From a checkpoint of a small transformer trained on Wikipedia: no biases in attention or MLP.
Each number is 200 + 30 x the weight over its row's rms, rounded and kept within 0 to 999. Layers, rows and columns count from 0. The size before them is the row's rms in percent of the matrix's.

# layer 5 MLP up, 256x64, rms 0.213, rows 154-190, columns 0-63
105,185,182,158,168,201,202,224,255,196,169,228,185,188,185,222,180,210,178,168,237,245,198,217,153,242,189,211,139,177,226,179,172,216,215,170,152,160,205,220,152,208,267,198,203,165,255,258,163,274,183,217,178,222,206,195,201,229,218,216,184,208,179,182,176
090,178,210,222,235,212,197,218,176,211,208,219,182,204,231,189,229,200,216,153,167,170,217,253,203,192,155,221,212,141,208,287,177,180,204,152,206,231,200,174,242,252,208,209,186,174,197,233,229,204,239,201,251,221,202,202,160,181,171,256,196,214,252,198,135
095,205,214,159,181,270,217,193,213,221,221,199,218,197,186,152,108,205,221,145,189,135,159,246,222,200,242,230,214,236,224,236,226,201,167,213,230,211,219,197,191,197,148,217,220,211,215,229,205,177,178,236,189,225,184,233,177,219,159,210,173,196,151,219,168
094,206,220,169,159,231,184,225,229,176,206,258,181,190,232,187,215,246,171,227,188,253,230,238,218,199,164,159,192,173,198,220,203,161,214,229,169,236,206,200,219,186,165,195,176,223,148,225,219,223,285,162,250,198,154,190,182,201,242,232,224,182,227,249,206
116,190,186,202,184,207,184,207,193,223,158,220,241,209,183,183,210,213,132,177,216,257,222,202,204,218,294,142,233,195,170,232,163,179,203,180,217,203,196,202,195,193,193,238,209,283,152,255,226,200,207,211,182,225,242,224,219,177,226,159,194,181,245,213,182
085,212,245,228,180,204,152,168,228,224,232,197,164,200,171,209,224,222,181,230,179,186,220,191,237,184,192,151,198,236,249,206,193,228,209,161,181,183,209,188,180,218,160,169,212,256,156,235,245,235,158,228,179,170,208,260,213,175,194,138,143,230,226,164,223
085,186,214,199,237,197,201,197,229,208,216,166,156,213,216,205,232,274,263,197,200,173,215,211,188,250,189,207,183,243,213,217,181,222,182,218,190,199,187,159,203,168,191,173,143,204,255,129,217,251,206,159,146,213,204,158,269,209,213,197,180,232,162,182,201
085,160,208,225,169,190,185,210,212,102,183,154,192,217,183,205,255,210,226,177,176,146,180,190,198,237,215,164,216,193,286,224,220,207,212,187,222,197,207,216,230,202,246,221,206,186,202,195,151,206,238,246,206,221,182,198,179,213,175,190,207,202,203,281,160
108,224,240,243,217,196,165,175,238,176,186,194,217,192,179,198,182,224,181,201,253,158,189,186,200,225,142,202,231,183,228,135,188,194,183,220,198,158,169,282,164,231,241,199,217,221,169,193,247,145,195,209,172,191,194,241,172,187,220,239,140,192,204,164,207
092,189,247,188,198,214,164,206,204,195,173,206,148,231,223,261,213,252,158,170,181,213,186,235,185,175,195,144,168,205,182,192,234,176,261,214,190,206,224,140,161,236,199,217,220,192,185,248,248,190,269,252,195,212,158,183,224,180,172,195,197,229,217,194,170
134,164,258,294,243,197,203,176,159,245,211,225,192,189,186,212,202,216,182,207,213,243,246,166,251,166,192,197,193,163,185,190,148,201,232,217,157,189,216,185,183,237,192,149,227,157,246,205,204,223,232,221,221,245,193,159,204,209,221,225,213,172,235,197,202
105,141,160,194,243,186,247,224,195,240,229,219,245,244,262,214,185,157,206,176,183,218,182,175,186,192,230,206,194,235,179,210,181,252,183,202,217,219,173,218,152,212,179,192,229,183,218,187,142,174,139,214,191,202,198,251,181,223,193,234,206,215,276,193,235
092,182,225,217,178,215,176,214,184,192,212,236,187,191,175,177,200,148,198,202,222,212,213,146,224,212,227,219,184,156,196,222,200,189,203,162,195,201,209,168,174,186,211,175,192,261,199,226,158,169,199,218,189,187,173,89,238,172,191,236,116,149,214,229,165
092,192,171,237,214,159,226,235,228,184,200,154,227,157,204,166,257,265,181,196,189,249,144,218,193,204,197,223,251,195,193,176,227,247,215,188,247,195,145,168,216,229,183,193,190,215,203,176,210,188,262,221,222,215,170,211,208,214,253,207,163,184,193,259,222
089,133,173,148,161,203,259,222,233,239,184,223,223,273,206,221,194,179,195,221,207,224,215,187,172,161,185,186,261,238,202,219,217,214,231,222,197,208,207,226,236,179,227,201,192,255,218,158,180,226,230,205,228,170,222,203,176,170,261,183,214,245,183,230,170
115,151,229,157,210,234,206,185,219,223,222,248,206,213,251,187,226,195,223,193,150,190,170,190,256,169,227,174,166,215,193,202,216,231,198,187,174,230,212,171,165,245,148,184,203,230,200,206,193,268,227,205,141,174,159,180,202,143,177,216,239,151,155,203,209
103,150,183,197,179,164,219,207,191,206,226,150,218,223,216,178,212,199,195,198,188,198,148,183,197,183,229,225,201,138,175,134,235,203,165,172,239,153,124,170,208,190,200,211,243,230,265,195,166,240,202,201,204,218,172,229,204,223,187,193,250,236,213,245,240
090,165,217,202,201,194,178,213,178,196,218,235,207,231,225,164,177,181,179,146,203,217,246,219,174,240,172,158,250,178,231,203,155,157,185,196,213,187,251,151,188,173,233,183,216,146,174,227,247,209,240,222,143,178,176,195,216,185,238,130,214,159,195,197,230
099,213,194,137,172,216,173,206,163,209,168,238,229,202,211,227,186,227,214,139,174,186,216,187,193,193,179,223,162,198,170,262,196,223,229,111,242,208,211,212,200,234,192,209,212,219,156,255,213,188,223,182,137,224,182,194,174,181,216,259,241,206,229,230,214
107,212,165,260,191,205,161,212,211,174,191,206,224,187,218,192,179,176,229,196,190,161,179,169,190,154,263,269,153,215,244,209,164,190,169,152,184,185,204,191,138,191,181,183,203,216,226,162,196,219,123,171,224,256,213,195,238,150,209,189,201,199,188,229,220
098,245,157,246,218,167,214,216,147,172,156,217,193,198,191,245,201,203,211,150,178,205,194,228,245,190,200,186,173,157,148,241,210,255,202,196,158,254,187,220,252,195,180,211,159,191,179,241,163,218,202,174,217,171,226,221,189,211,158,205,243,152,229,221,171
091,211,227,185,271,193,202,176,227,181,236,251,251,182,222,192,236,224,192,210,208,190,231,206,179,176,149,193,171,141,225,202,188,175,234,219,146,161,181,183,170,202,174,213,183,150,222,214,208,248,222,244,157,222,243,217,177,207,178,135,210,236,206,191,155
095,199,178,232,193,207,200,253,198,153,189,184,244,205,208,145,162,192,169,195,248,191,207,164,242,225,136,189,166,238,249,165,187,217,187,182,222,242,142,229,208,130,185,232,219,201,187,166,165,192,185,187,201,173,237,216,172,192,233,169,213,202,143,177,219
117,181,165,166,233,214,214,184,170,217,179,245,189,191,157,183,202,224,230,212,176,185,139,207,210,171,206,149,222,184,186,250,202,192,257,199,175,218,201,265,259,194,228,213,178,253,198,233,174,217,222,204,202,205,229,230,231,183,189,196,175,160,180,258,123
109,192,198,187,208,158,250,169,234,198,239,214,191,223,225,149,220,190,214,203,200,235,224,156,224,167,231,241,188,200,207,225,179,146,232,235,201,223,256,190,204,181,208,132,138,226,183,171,165,155,227,163,180,230,176,196,154,234,234,179,203,207,180,156,237
094,210,243,210,218,216,216,222,221,129,154,156,201,240,200,235,163,164,206,199,221,196,123,159,200,193,152,192,197,219,155,193,190,210,183,238,174,179,187,188,195,186,177,245,244,207,206,193,245,185,151,213,183,223,168,186,188,198,243,209,116,240,197,222,198
096,243,200,177,251,173,201,159,231,163,154,152,147,207,217,220,225,246,217,143,189,199,208,221,170,163,182,210,145,217,204,219,166,209,187,199,248,265,182,209,176,175,206,201,180,191,223,246,221,192,173,173,234,214,182,174,202,180,235,187,191,218,191,212,114
108,220,177,214,203,208,213,184,155,241,190,186,210,213,179,204,226,192,183,213,213,162,252,175,189,164,219,250,183,153,185,222,213,185,203,169,201,202,267,175,187,126,198,190,148,284,199,186,177,189,135,182,203,234,176,230,243,194,188,162,204,223,195,210,141
100,234,183,203,181,200,199,226,228,178,248,211,141,176,209,192,235,171,134,263,192,193,182,177,227,200,151,196,218,186,171,163,236,214,178,121,194,251,182,179,216,211,174,214,160,168,196,172,136,258,230,192,219,202,153,197,213,206,189,228,214,164,203,183,206
100,178,240,179,179,210,183,196,191,188,227,225,201,199,155,168,189,192,238,230,242,161,205,248,236,167,253,190,155,242,223,151,225,144,220,160,242,192,231,184,178,221,141,160,186,215,233,204,173,170,173,194,233,170,217,249,164,173,210,191,166,211,185,235,234
094,231,159,182,222,195,175,194,173,194,258,164,213,172,136,189,192,218,154,260,184,225,235,239,198,220,195,162,184,208,211,203,185,215,207,221,218,174,178,205,205,253,204,185,172,211,144,236,171,187,219,174,270,234,222,174,147,138,224,185,188,167,172,225,179
101,189,219,275,168,186,212,183,195,211,213,208,163,120,247,193,189,175,211,208,217,181,178,212,217,196,200,260,190,150,210,275,226,182,219,186,209,161,168,211,219,243,249,156,242,174,213,207,227,207,240,251,225,200,210,216,155,200,243,182,184,187,206,215,225
083,206,168,183,158,122,200,187,269,197,185,178,172,184,243,220,204,187,140,210,237,228,180,248,184,196,204,176,192,228,222,209,204,164,248,209,195,178,245,189,177,170,231,220,185,190,206,274,211,262,202,155,207,193,244,217,185,196,190,172,172,170,230,177,167
102,278,220,211,127,237,198,234,159,223,163,242,168,246,240,183,212,188,177,164,171,177,186,210,198,193,180,190,166,162,164,187,205,206,196,234,192,187,207,181,213,148,154,180,203,182,200,217,218,193,190,245,247,233,256,219,172,231,247,233,214,236,204,213,223
103,241,202,235,203,197,213,186,197,159,155,193,141,203,191,223,216,168,147,212,190,163,173,196,240,213,242,179,204,182,269,268,202,195,157,170,236,206,154,211,212,239,189,220,189,188,169,218,170,260,210,157,213,193,144,221,184,221,217,211,160,205,164,155,189
094,201,261,201,214,152,208,278,177,208,181,240,214,222,186,181,231,207,252,204,216,188,197,212,237,213,196,232,158,207,184,158,230,177,197,259,154,223,166,179,236,189,223,183,213,193,208,232,246,184,193,268,195,223,237,162,166,208,225,222,225,160,169,160,181
105,189,172,252,195,195,198,223,240,215,241,234,235,202,226,223,227,241,185,201,191,191,193,267,209,288,136,173,160,230,224,228,194,233,214,197,207,205,233,215,206,216,254,201,197,207,215,222,210,234,181,150,204,201,214,177,194,169,209,201,206,203,188,103,188
# layer 5 MLP down (transposed), 256x64, rms 0.0951, rows 154-189, columns 0-63
108,182,215,188,208,190,191,171,228,160,223,202,219,233,205,183,186,191,194,209,234,163,207,211,217,140,161,213,190,227,195,221,107,120,206,241,206,234,233,142,253,238,216,227,203,215,154,182,195,199,179,191,192,218,252,171,200,214,223,196,227,243,219,230,159
093,174,182,195,201,171,192,129,186,243,188,219,206,164,227,150,205,211,157,242,215,198,180,190,240,194,206,186,219,203,214,131,253,187,190,205,224,243,200,188,202,161,183,181,220,204,187,182,174,193,166,172,206,235,218,190,274,243,250,145,163,151,172,213,235
096,189,203,202,212,182,176,167,273,195,219,171,226,207,226,196,222,198,182,183,131,245,229,189,216,156,241,150,196,229,169,215,215,161,212,196,250,190,212,204,229,213,230,141,176,246,151,157,212,227,185,206,180,137,210,211,206,244,190,141,219,184,193,170,193
088,172,235,217,180,193,215,147,148,206,216,198,202,202,193,254,215,218,208,200,243,142,167,182,202,217,204,248,180,184,166,149,212,275,183,187,222,144,213,193,204,211,231,162,205,143,179,179,233,178,176,249,163,186,241,221,192,216,187,173,161,204,250,202,164
099,216,157,225,203,172,180,211,217,196,236,149,203,204,179,165,197,221,239,180,194,171,157,197,158,214,189,175,223,156,204,201,255,207,277,246,211,209,213,235,226,252,146,236,183,183,208,204,203,213,189,218,230,166,199,178,211,143,252,281,202,189,184,221,198
092,226,169,191,224,196,175,250,194,158,202,240,206,169,214,170,160,153,227,212,242,222,190,187,195,179,170,189,179,190,146,129,175,183,187,239,246,253,190,147,220,185,213,195,183,213,211,167,162,151,225,215,249,222,191,162,250,228,221,234,226,171,180,219,205
083,208,214,196,214,186,221,205,182,159,225,209,192,163,142,175,200,136,149,262,181,242,209,223,166,194,217,213,200,229,144,146,200,181,161,205,217,195,197,226,227,178,193,239,214,205,154,262,177,205,162,235,212,189,247,236,142,171,218,224,245,186,210,206,208
087,222,228,182,202,205,201,149,208,274,198,217,200,211,194,206,141,179,181,241,229,193,219,175,199,145,205,276,206,244,162,155,165,186,187,229,160,211,208,193,141,147,172,169,174,197,191,200,201,210,158,170,192,185,206,209,204,168,188,186,196,157,240,134,198
109,215,160,164,201,196,185,220,200,235,229,233,174,218,228,229,189,179,233,252,132,182,162,233,237,243,233,192,240,204,163,230,183,201,199,212,163,228,271,193,192,194,185,189,131,185,222,196,223,210,225,158,209,240,216,194,188,191,248,241,211,163,256,192,224
093,243,173,221,234,247,248,158,194,236,234,217,191,213,219,169,212,149,242,209,246,228,186,167,201,231,176,221,183,184,172,197,176,181,180,225,200,192,208,224,207,176,212,233,227,194,178,212,119,195,158,111,230,175,253,165,177,223,190,221,211,172,208,178,193
127,183,227,203,166,193,167,228,181,211,206,213,198,248,206,228,237,207,181,111,187,198,209,177,160,225,162,184,224,194,205,185,224,244,190,203,197,172,204,264,192,214,172,215,240,156,155,170,205,194,268,205,250,190,232,181,208,157,166,231,235,225,177,143,229
105,178,251,186,201,201,199,254,260,247,143,219,161,238,196,199,228,185,172,201,225,212,207,232,176,227,166,210,189,181,218,147,196,171,200,247,142,196,203,228,199,184,259,200,196,208,156,191,266,171,185,163,243,254,240,167,200,207,230,194,221,217,186,201,201
094,207,201,172,269,155,216,230,196,235,196,201,223,214,206,171,164,209,204,221,241,239,249,238,194,218,188,181,212,206,218,183,180,199,184,175,259,221,222,212,217,194,243,209,156,154,213,142,224,226,231,196,217,161,231,291,191,197,215,189,220,189,199,243,260
087,200,264,147,156,249,187,206,202,191,189,162,219,212,193,222,132,143,212,232,187,189,201,201,193,193,231,197,157,233,173,218,195,139,195,190,200,205,223,231,171,155,233,198,179,179,161,220,168,239,148,180,161,203,180,182,236,179,185,176,226,170,219,158,147
094,239,206,259,247,175,167,153,175,158,180,213,184,140,201,207,254,214,218,185,185,180,182,185,221,222,185,273,146,173,201,173,191,184,166,152,216,213,172,179,180,194,163,162,193,174,209,257,188,175,241,197,192,233,187,198,174,254,170,203,212,156,184,204,182
110,220,160,207,184,184,203,159,227,210,184,185,190,185,171,161,238,177,247,222,172,209,123,156,167,243,247,269,164,193,146,208,216,175,201,185,248,212,192,221,203,179,185,198,217,214,191,264,159,152,185,232,201,207,224,244,177,247,219,214,207,181,227,203,201
102,238,198,206,146,230,184,190,129,175,218,264,192,164,178,268,160,226,204,224,179,215,178,180,218,163,168,182,177,248,218,215,128,225,216,158,177,232,194,204,207,154,213,196,147,182,167,223,245,207,198,236,209,176,192,170,196,225,228,205,182,213,202,178,174
092,222,229,206,159,251,200,228,161,193,227,172,205,163,176,213,153,184,195,229,182,149,155,208,202,168,184,229,164,220,185,156,214,197,270,190,205,193,158,213,260,211,230,202,172,238,241,215,130,200,203,211,222,167,174,225,155,248,205,228,191,224,227,235,203
107,177,245,226,208,239,195,147,141,224,223,216,210,142,186,193,205,213,153,154,247,191,192,190,234,185,202,206,207,236,255,176,217,219,191,206,184,219,216,168,215,203,184,192,149,180,158,166,183,140,217,217,222,189,160,177,207,199,214,231,172,161,150,200,275
095,204,193,165,233,202,247,221,190,219,191,162,221,220,198,117,176,182,217,211,234,245,237,226,230,216,141,139,238,144,150,212,263,171,232,212,216,233,190,186,222,189,215,191,182,230,184,199,166,201,237,241,158,186,204,178,198,238,207,208,215,169,164,202,181
093,211,233,225,217,203,229,164,205,236,245,164,209,194,254,155,156,191,196,191,194,231,221,226,163,174,169,209,183,214,255,181,156,182,198,199,232,167,169,236,129,179,223,230,233,217,253,195,221,206,250,213,194,220,187,187,254,189,252,199,155,203,191,177,251
097,225,203,223,218,237,205,196,193,185,186,150,154,233,219,228,178,209,229,118,191,234,217,165,222,228,202,184,192,266,144,214,218,206,200,225,213,220,240,187,180,209,213,209,235,138,232,188,234,145,165,198,240,222,200,153,185,175,211,273,205,182,204,205,227
097,161,196,170,182,207,212,176,204,244,194,253,167,208,246,234,164,202,133,210,180,207,192,217,179,189,181,213,252,217,143,196,176,183,257,216,247,215,222,124,219,199,210,157,205,172,168,224,229,264,203,241,205,187,219,209,188,213,176,211,174,189,185,167,147
123,210,196,197,242,232,216,162,255,191,174,191,164,141,148,187,185,210,165,238,210,173,190,177,214,233,239,210,149,202,167,180,181,211,209,170,200,206,174,173,225,222,229,245,158,222,230,164,229,175,151,199,169,221,200,202,183,209,235,187,152,242,279,163,197
106,209,213,256,197,191,140,216,190,275,243,190,160,260,218,131,220,177,208,235,227,210,171,159,177,194,191,202,165,229,236,266,200,249,230,215,191,218,167,198,174,144,233,189,198,186,218,212,189,192,175,209,205,164,237,217,223,196,190,227,234,224,184,203,220
088,182,184,174,189,188,237,192,206,218,165,224,159,159,172,219,224,183,248,210,152,225,225,173,188,233,176,220,145,168,229,246,201,186,197,161,242,218,208,242,261,204,201,177,194,199,133,203,203,141,215,138,202,187,207,229,168,249,200,168,250,192,228,177,194
096,204,228,230,165,220,203,218,227,245,213,249,279,212,190,186,142,188,237,203,227,178,164,183,245,196,232,184,196,228,224,206,205,232,185,198,123,176,244,242,210,258,243,213,205,227,188,221,201,237,229,182,163,220,215,210,244,203,201,209,152,198,202,205,246
098,192,218,252,199,189,184,178,225,161,161,183,181,187,250,175,166,180,270,191,242,177,182,177,206,182,208,181,212,211,226,214,179,158,247,179,173,206,184,229,225,213,189,169,186,154,197,199,249,249,218,176,177,196,198,154,188,196,233,288,185,207,258,245,180
097,186,185,205,233,192,227,183,172,199,173,197,228,195,161,218,217,220,272,186,200,224,220,211,254,236,236,192,148,202,206,249,174,189,186,198,193,146,226,241,155,173,192,175,240,232,219,199,236,195,148,225,188,192,234,195,113,229,212,177,142,233,225,198,191
095,155,201,186,202,196,155,206,173,252,152,158,183,188,182,250,241,206,196,236,191,210,238,252,192,151,198,179,219,209,168,180,228,258,194,220,179,188,226,214,229,147,194,214,236,200,183,181,207,203,279,174,183,257,188,185,246,212,260,194,197,169,183,217,189
109,184,207,250,223,234,162,205,189,165,176,188,196,225,172,203,234,125,207,174,219,239,225,222,172,149,186,218,185,155,173,188,118,227,167,238,172,219,212,185,138,194,195,268,188,192,215,183,165,189,192,162,174,196,203,168,187,180,188,198,248,221,233,192,169
103,211,190,149,207,227,192,220,212,215,234,177,200,203,149,190,195,207,217,188,173,200,104,154,162,232,223,220,203,271,161,193,262,160,240,186,175,170,176,198,221,199,189,190,213,212,220,225,177,147,211,219,179,135,234,219,180,178,168,203,173,187,204,224,237
084,196,217,240,196,252,244,201,161,200,242,181,207,223,203,251,155,184,249,170,224,159,202,101,214,209,241,214,222,187,163,191,189,234,181,209,149,202,206,206,185,216,229,209,208,199,219,158,175,193,188,217,198,240,162,175,204,235,154,202,232,266,210,201,174
098,138,234,159,236,230,202,243,196,172,218,223,218,194,170,205,212,248,192,194,194,206,223,205,224,127,168,227,227,225,184,252,196,198,157,184,259,192,228,197,258,225,220,170,227,179,230,228,214,176,192,192,196,175,277,195,157,166,188,203,218,170,187,223,160
104,172,146,140,228,194,178,147,242,196,175,229,156,210,194,221,197,170,216,204,188,215,203,218,211,219,164,160,190,189,229,152,209,246,143,186,191,178,215,209,181,189,180,239,216,219,160,130,205,154,219,170,205,161,192,162,230,193,190,237,179,259,204,250,227
098,221,153,224,215,198,170,189,236,223,174,181,176,171,181,188,205,146,206,217,247,182,273,243,203,181,279,178,185,200,159,215,215,218,211,212,193,198,168,249,156,169,154,234,215,184,249,210,198,162,185,156,234,186,188,257,242,181,198,214,204,210,239,210,205
# layer 5 MLP gate, 256x64, rms 0.209, rows 155-190, columns 0-63
095,211,244,224,197,202,241,217,240,201,230,169,220,212,155,179,203,208,215,159,162,195,189,201,131,195,122,227,166,206,236,230,182,173,189,200,272,154,215,205,179,260,206,195,191,177,211,191,190,153,207,218,195,202,173,180,141,156,213,237,253,195,198,193,176
101,191,211,200,226,210,185,177,200,228,159,207,214,170,226,168,216,194,161,168,255,165,204,234,172,240,179,241,246,203,172,214,206,160,170,239,227,166,238,191,153,209,140,209,244,260,191,225,223,222,178,194,202,231,190,153,202,180,194,173,174,182,125,157,175
101,211,254,179,213,212,183,176,148,258,180,227,167,212,188,227,196,227,196,220,275,181,177,203,234,216,237,212,186,194,228,133,209,251,226,169,198,176,204,235,245,179,228,170,228,196,152,185,227,167,199,224,160,208,204,175,188,183,245,183,169,242,190,152,163
101,249,188,233,206,175,252,223,189,194,170,173,161,234,182,209,214,184,226,229,235,121,178,181,154,229,151,222,190,201,208,216,195,207,228,201,188,222,194,246,165,236,183,195,169,150,182,166,189,201,174,175,155,162,215,199,203,223,228,192,247,287,177,209,186
091,177,197,251,228,216,192,246,175,204,256,176,210,174,231,154,164,207,176,199,173,155,208,144,233,248,206,212,206,224,143,185,214,203,221,198,165,163,172,199,235,158,231,219,193,214,202,210,139,228,227,180,259,175,187,173,152,149,172,225,208,208,194,196,239
091,202,174,174,223,168,188,183,239,144,180,211,220,170,243,199,205,163,207,203,203,264,246,216,195,186,231,239,186,265,184,162,191,151,204,192,170,218,211,182,210,174,190,183,187,179,197,235,154,225,221,206,245,143,222,276,178,197,200,145,228,193,197,187,147
091,166,224,225,231,227,183,165,196,209,239,144,158,236,271,226,173,249,196,209,204,191,183,191,247,210,218,184,221,191,222,191,182,237,208,214,175,225,205,202,193,209,225,178,207,211,163,183,185,172,200,171,222,182,232,254,169,112,223,201,167,225,165,230,269
094,220,171,201,138,229,228,166,245,146,207,208,231,182,207,191,156,220,195,221,220,213,201,207,159,226,181,246,175,241,217,196,164,193,166,276,185,220,170,179,185,249,213,199,202,215,243,180,238,189,131,228,201,170,221,260,229,217,202,205,227,226,168,164,207
096,170,242,175,199,276,153,176,211,184,198,210,177,176,173,150,196,176,196,177,154,186,191,268,226,203,163,158,225,195,212,210,239,222,209,199,276,194,193,216,207,183,217,143,220,192,224,217,190,246,247,256,222,217,141,218,231,206,199,189,186,190,202,198,236
099,192,208,197,189,179,123,175,170,179,170,195,215,170,200,250,186,190,253,181,135,213,194,186,141,240,191,204,216,232,224,199,225,209,211,204,247,173,165,205,192,210,228,245,133,232,178,211,231,265,211,209,264,168,185,216,233,205,191,220,205,250,202,194,203
103,182,215,168,160,235,220,220,232,221,231,198,246,158,198,189,179,193,238,188,188,226,183,160,177,125,226,181,245,204,192,191,242,216,212,193,197,202,181,209,192,165,189,137,157,191,146,228,184,178,185,176,204,227,158,174,244,162,195,237,156,166,128,187,183
096,182,226,268,172,205,178,205,211,176,234,233,173,150,211,201,187,206,169,193,191,165,213,179,212,163,248,201,221,233,237,233,220,252,163,200,185,174,215,196,199,255,169,197,194,243,220,224,176,160,225,252,157,266,217,113,184,187,223,208,216,198,195,189,202
104,222,211,173,226,193,181,213,172,177,198,245,169,215,214,222,176,185,205,275,202,135,193,198,198,211,183,141,210,166,167,238,141,231,244,282,191,158,213,180,157,184,225,231,240,218,154,208,193,212,202,233,199,198,176,180,203,146,198,226,178,184,199,216,162
095,211,247,220,238,194,240,184,210,158,176,238,212,214,229,249,235,256,172,207,156,175,198,222,173,215,180,214,161,159,213,234,197,178,246,203,151,217,210,162,192,284,178,207,218,212,195,215,168,181,245,241,198,233,195,167,148,195,187,240,203,185,184,247,204
099,219,207,185,212,241,185,211,201,152,245,220,212,195,217,220,210,203,178,245,221,220,251,205,225,208,161,154,188,232,197,161,249,151,255,200,198,208,216,152,171,220,152,177,149,182,192,159,150,217,241,191,206,192,192,185,186,163,169,220,227,175,120,229,177
106,189,211,198,208,172,194,226,229,215,194,196,190,195,179,223,162,170,243,217,181,241,232,279,146,215,162,199,223,220,247,216,184,206,147,165,213,145,203,203,183,204,147,199,236,191,198,170,97,173,215,205,180,189,234,212,190,187,154,241,215,217,176,214,211
098,239,190,197,229,217,203,188,228,180,212,181,170,154,239,201,206,238,143,144,186,188,205,198,203,240,168,165,207,244,276,211,209,180,217,233,226,173,183,225,234,144,221,254,249,197,242,196,221,215,173,250,222,199,187,218,152,204,212,248,202,228,211,182,162
097,195,187,261,220,159,211,164,217,197,176,189,166,252,199,190,258,260,217,156,194,201,216,193,210,173,178,189,156,201,212,212,183,216,167,234,221,207,194,227,197,175,156,202,151,233,227,225,206,218,231,163,195,161,135,209,172,211,266,149,216,140,201,202,179
102,199,211,187,160,214,203,126,192,213,152,183,225,164,232,183,199,194,194,257,219,234,197,191,175,164,190,228,158,195,195,181,245,226,260,261,195,217,164,235,206,173,205,188,220,157,168,210,206,185,229,246,132,197,241,179,211,211,207,260,197,182,165,216,164
101,194,172,168,189,218,214,185,190,189,226,173,189,234,228,177,167,159,197,126,260,196,239,222,165,200,187,217,174,216,224,237,189,186,160,203,215,178,193,220,141,203,204,214,213,185,280,152,237,233,222,185,233,231,218,129,165,208,205,207,180,204,192,213,262
103,232,172,150,119,212,163,145,207,232,245,189,195,245,210,211,205,237,207,189,238,141,193,177,215,212,237,210,148,233,194,229,220,175,200,210,171,164,191,248,194,185,179,163,251,147,192,148,207,218,189,207,192,212,219,242,246,218,224,194,206,216,200,170,198
097,171,200,162,204,243,208,200,250,159,244,244,205,197,225,204,190,155,189,243,195,203,213,171,233,229,210,164,171,225,218,172,180,181,218,165,157,276,188,216,199,209,183,189,183,245,197,140,193,237,242,207,242,164,141,254,183,209,190,151,205,203,168,220,208
105,220,157,221,171,214,209,198,209,193,225,219,199,214,249,228,185,173,182,162,219,206,195,192,156,198,216,201,249,215,170,244,199,164,168,220,151,205,221,224,204,223,224,204,103,247,171,192,264,219,226,181,238,181,227,212,208,208,234,205,235,153,182,232,135
096,207,219,197,183,217,201,213,178,133,218,163,237,221,229,203,205,200,187,182,155,223,219,193,225,232,199,213,224,211,191,184,145,233,178,231,194,204,166,252,268,226,195,189,139,244,190,209,199,181,238,168,257,224,221,243,172,125,201,179,248,216,227,219,174
095,216,199,200,197,189,202,184,200,199,126,230,193,216,184,177,149,241,170,217,197,210,215,235,175,188,178,188,255,182,184,161,149,147,167,262,249,169,191,177,203,194,165,220,200,208,246,217,202,262,194,216,139,151,186,234,210,155,205,186,187,218,232,187,245
096,227,231,254,187,172,207,203,192,237,233,188,216,151,211,228,182,195,221,140,174,133,193,231,206,169,234,213,145,192,218,209,196,188,239,172,231,221,253,238,214,253,219,208,181,205,222,235,230,227,173,204,175,256,248,194,207,181,239,263,201,228,217,191,199
106,241,228,254,211,139,201,197,213,201,180,183,242,181,231,227,191,175,204,194,193,165,177,164,193,214,265,195,223,227,249,114,153,175,190,194,192,217,184,146,224,229,157,227,150,235,208,201,182,193,218,217,178,163,233,194,173,157,206,182,148,202,202,184,211
104,203,222,205,252,127,224,228,209,234,262,189,217,194,219,230,213,172,228,190,216,234,224,193,196,227,168,188,199,199,245,232,197,197,176,154,207,207,175,211,253,171,175,167,229,213,212,243,166,189,197,203,118,216,136,250,194,177,183,221,242,223,209,239,209
093,179,200,228,162,181,221,165,246,145,260,226,202,242,226,175,202,197,199,185,203,159,217,190,208,201,183,213,163,218,235,215,197,194,187,234,206,204,226,189,133,272,181,145,200,224,228,214,213,219,210,215,187,165,168,193,171,181,175,193,216,287,208,177,263
104,146,250,213,192,228,210,202,215,159,196,201,227,217,226,179,208,111,200,124,208,215,207,194,185,173,217,196,239,217,193,180,104,224,227,207,234,249,192,174,166,193,175,223,204,159,216,191,184,211,207,188,184,247,180,212,227,187,188,213,222,171,255,169,201
095,172,228,291,196,177,214,190,185,171,185,258,188,221,197,167,210,201,190,191,232,195,203,261,211,241,204,179,214,176,190,211,179,243,162,176,242,219,248,225,193,199,162,166,201,201,212,175,219,232,165,187,199,241,138,140,174,186,250,208,188,145,191,175,193
089,180,196,160,142,171,205,214,256,212,219,213,224,190,213,151,207,235,192,186,147,235,217,235,239,206,144,178,192,214,222,198,204,141,171,224,182,171,183,168,190,161,203,178,236,192,175,243,187,223,229,240,217,194,198,229,172,197,292,147,212,187,199,190,225
102,250,184,222,163,197,193,202,190,257,216,208,152,192,223,201,216,191,208,227,186,167,183,173,175,201,162,208,161,204,172,187,201,165,214,284,156,213,202,200,174,209,211,148,231,192,207,220,211,251,233,225,258,211,170,219,191,206,249,224,186,297,178,213,205
099,163,224,218,190,178,176,135,178,243,170,218,238,208,251,204,229,211,225,185,171,180,245,188,172,216,140,189,167,174,189,196,242,233,237,226,201,176,228,224,193,188,176,231,214,197,196,122,172,230,192,249,223,271,231,223,166,195,203,220,193,171,179,235,193
094,246,170,154,167,201,216,169,195,153,207,158,253,237,234,205,190,179,193,222,124,174,157,191,204,225,221,205,181,194,223,163,185,139,204,218,204,200,250,245,188,216,217,226,189,228,127,187,218,236,214,237,202,219,199,166,172,182,156,198,219,221,232,231,172
115,193,202,169,216,207,219,202,278,202,192,246,193,207,186,173,174,179,207,213,205,259,239,206,184,254,240,150,224,156,211,193,214,201,161,157,219,218,184,216,217,186,184,180,204,142,197,196,161,179,196,209,189,198,87,202,219,142,195,188,171,195,168,201,202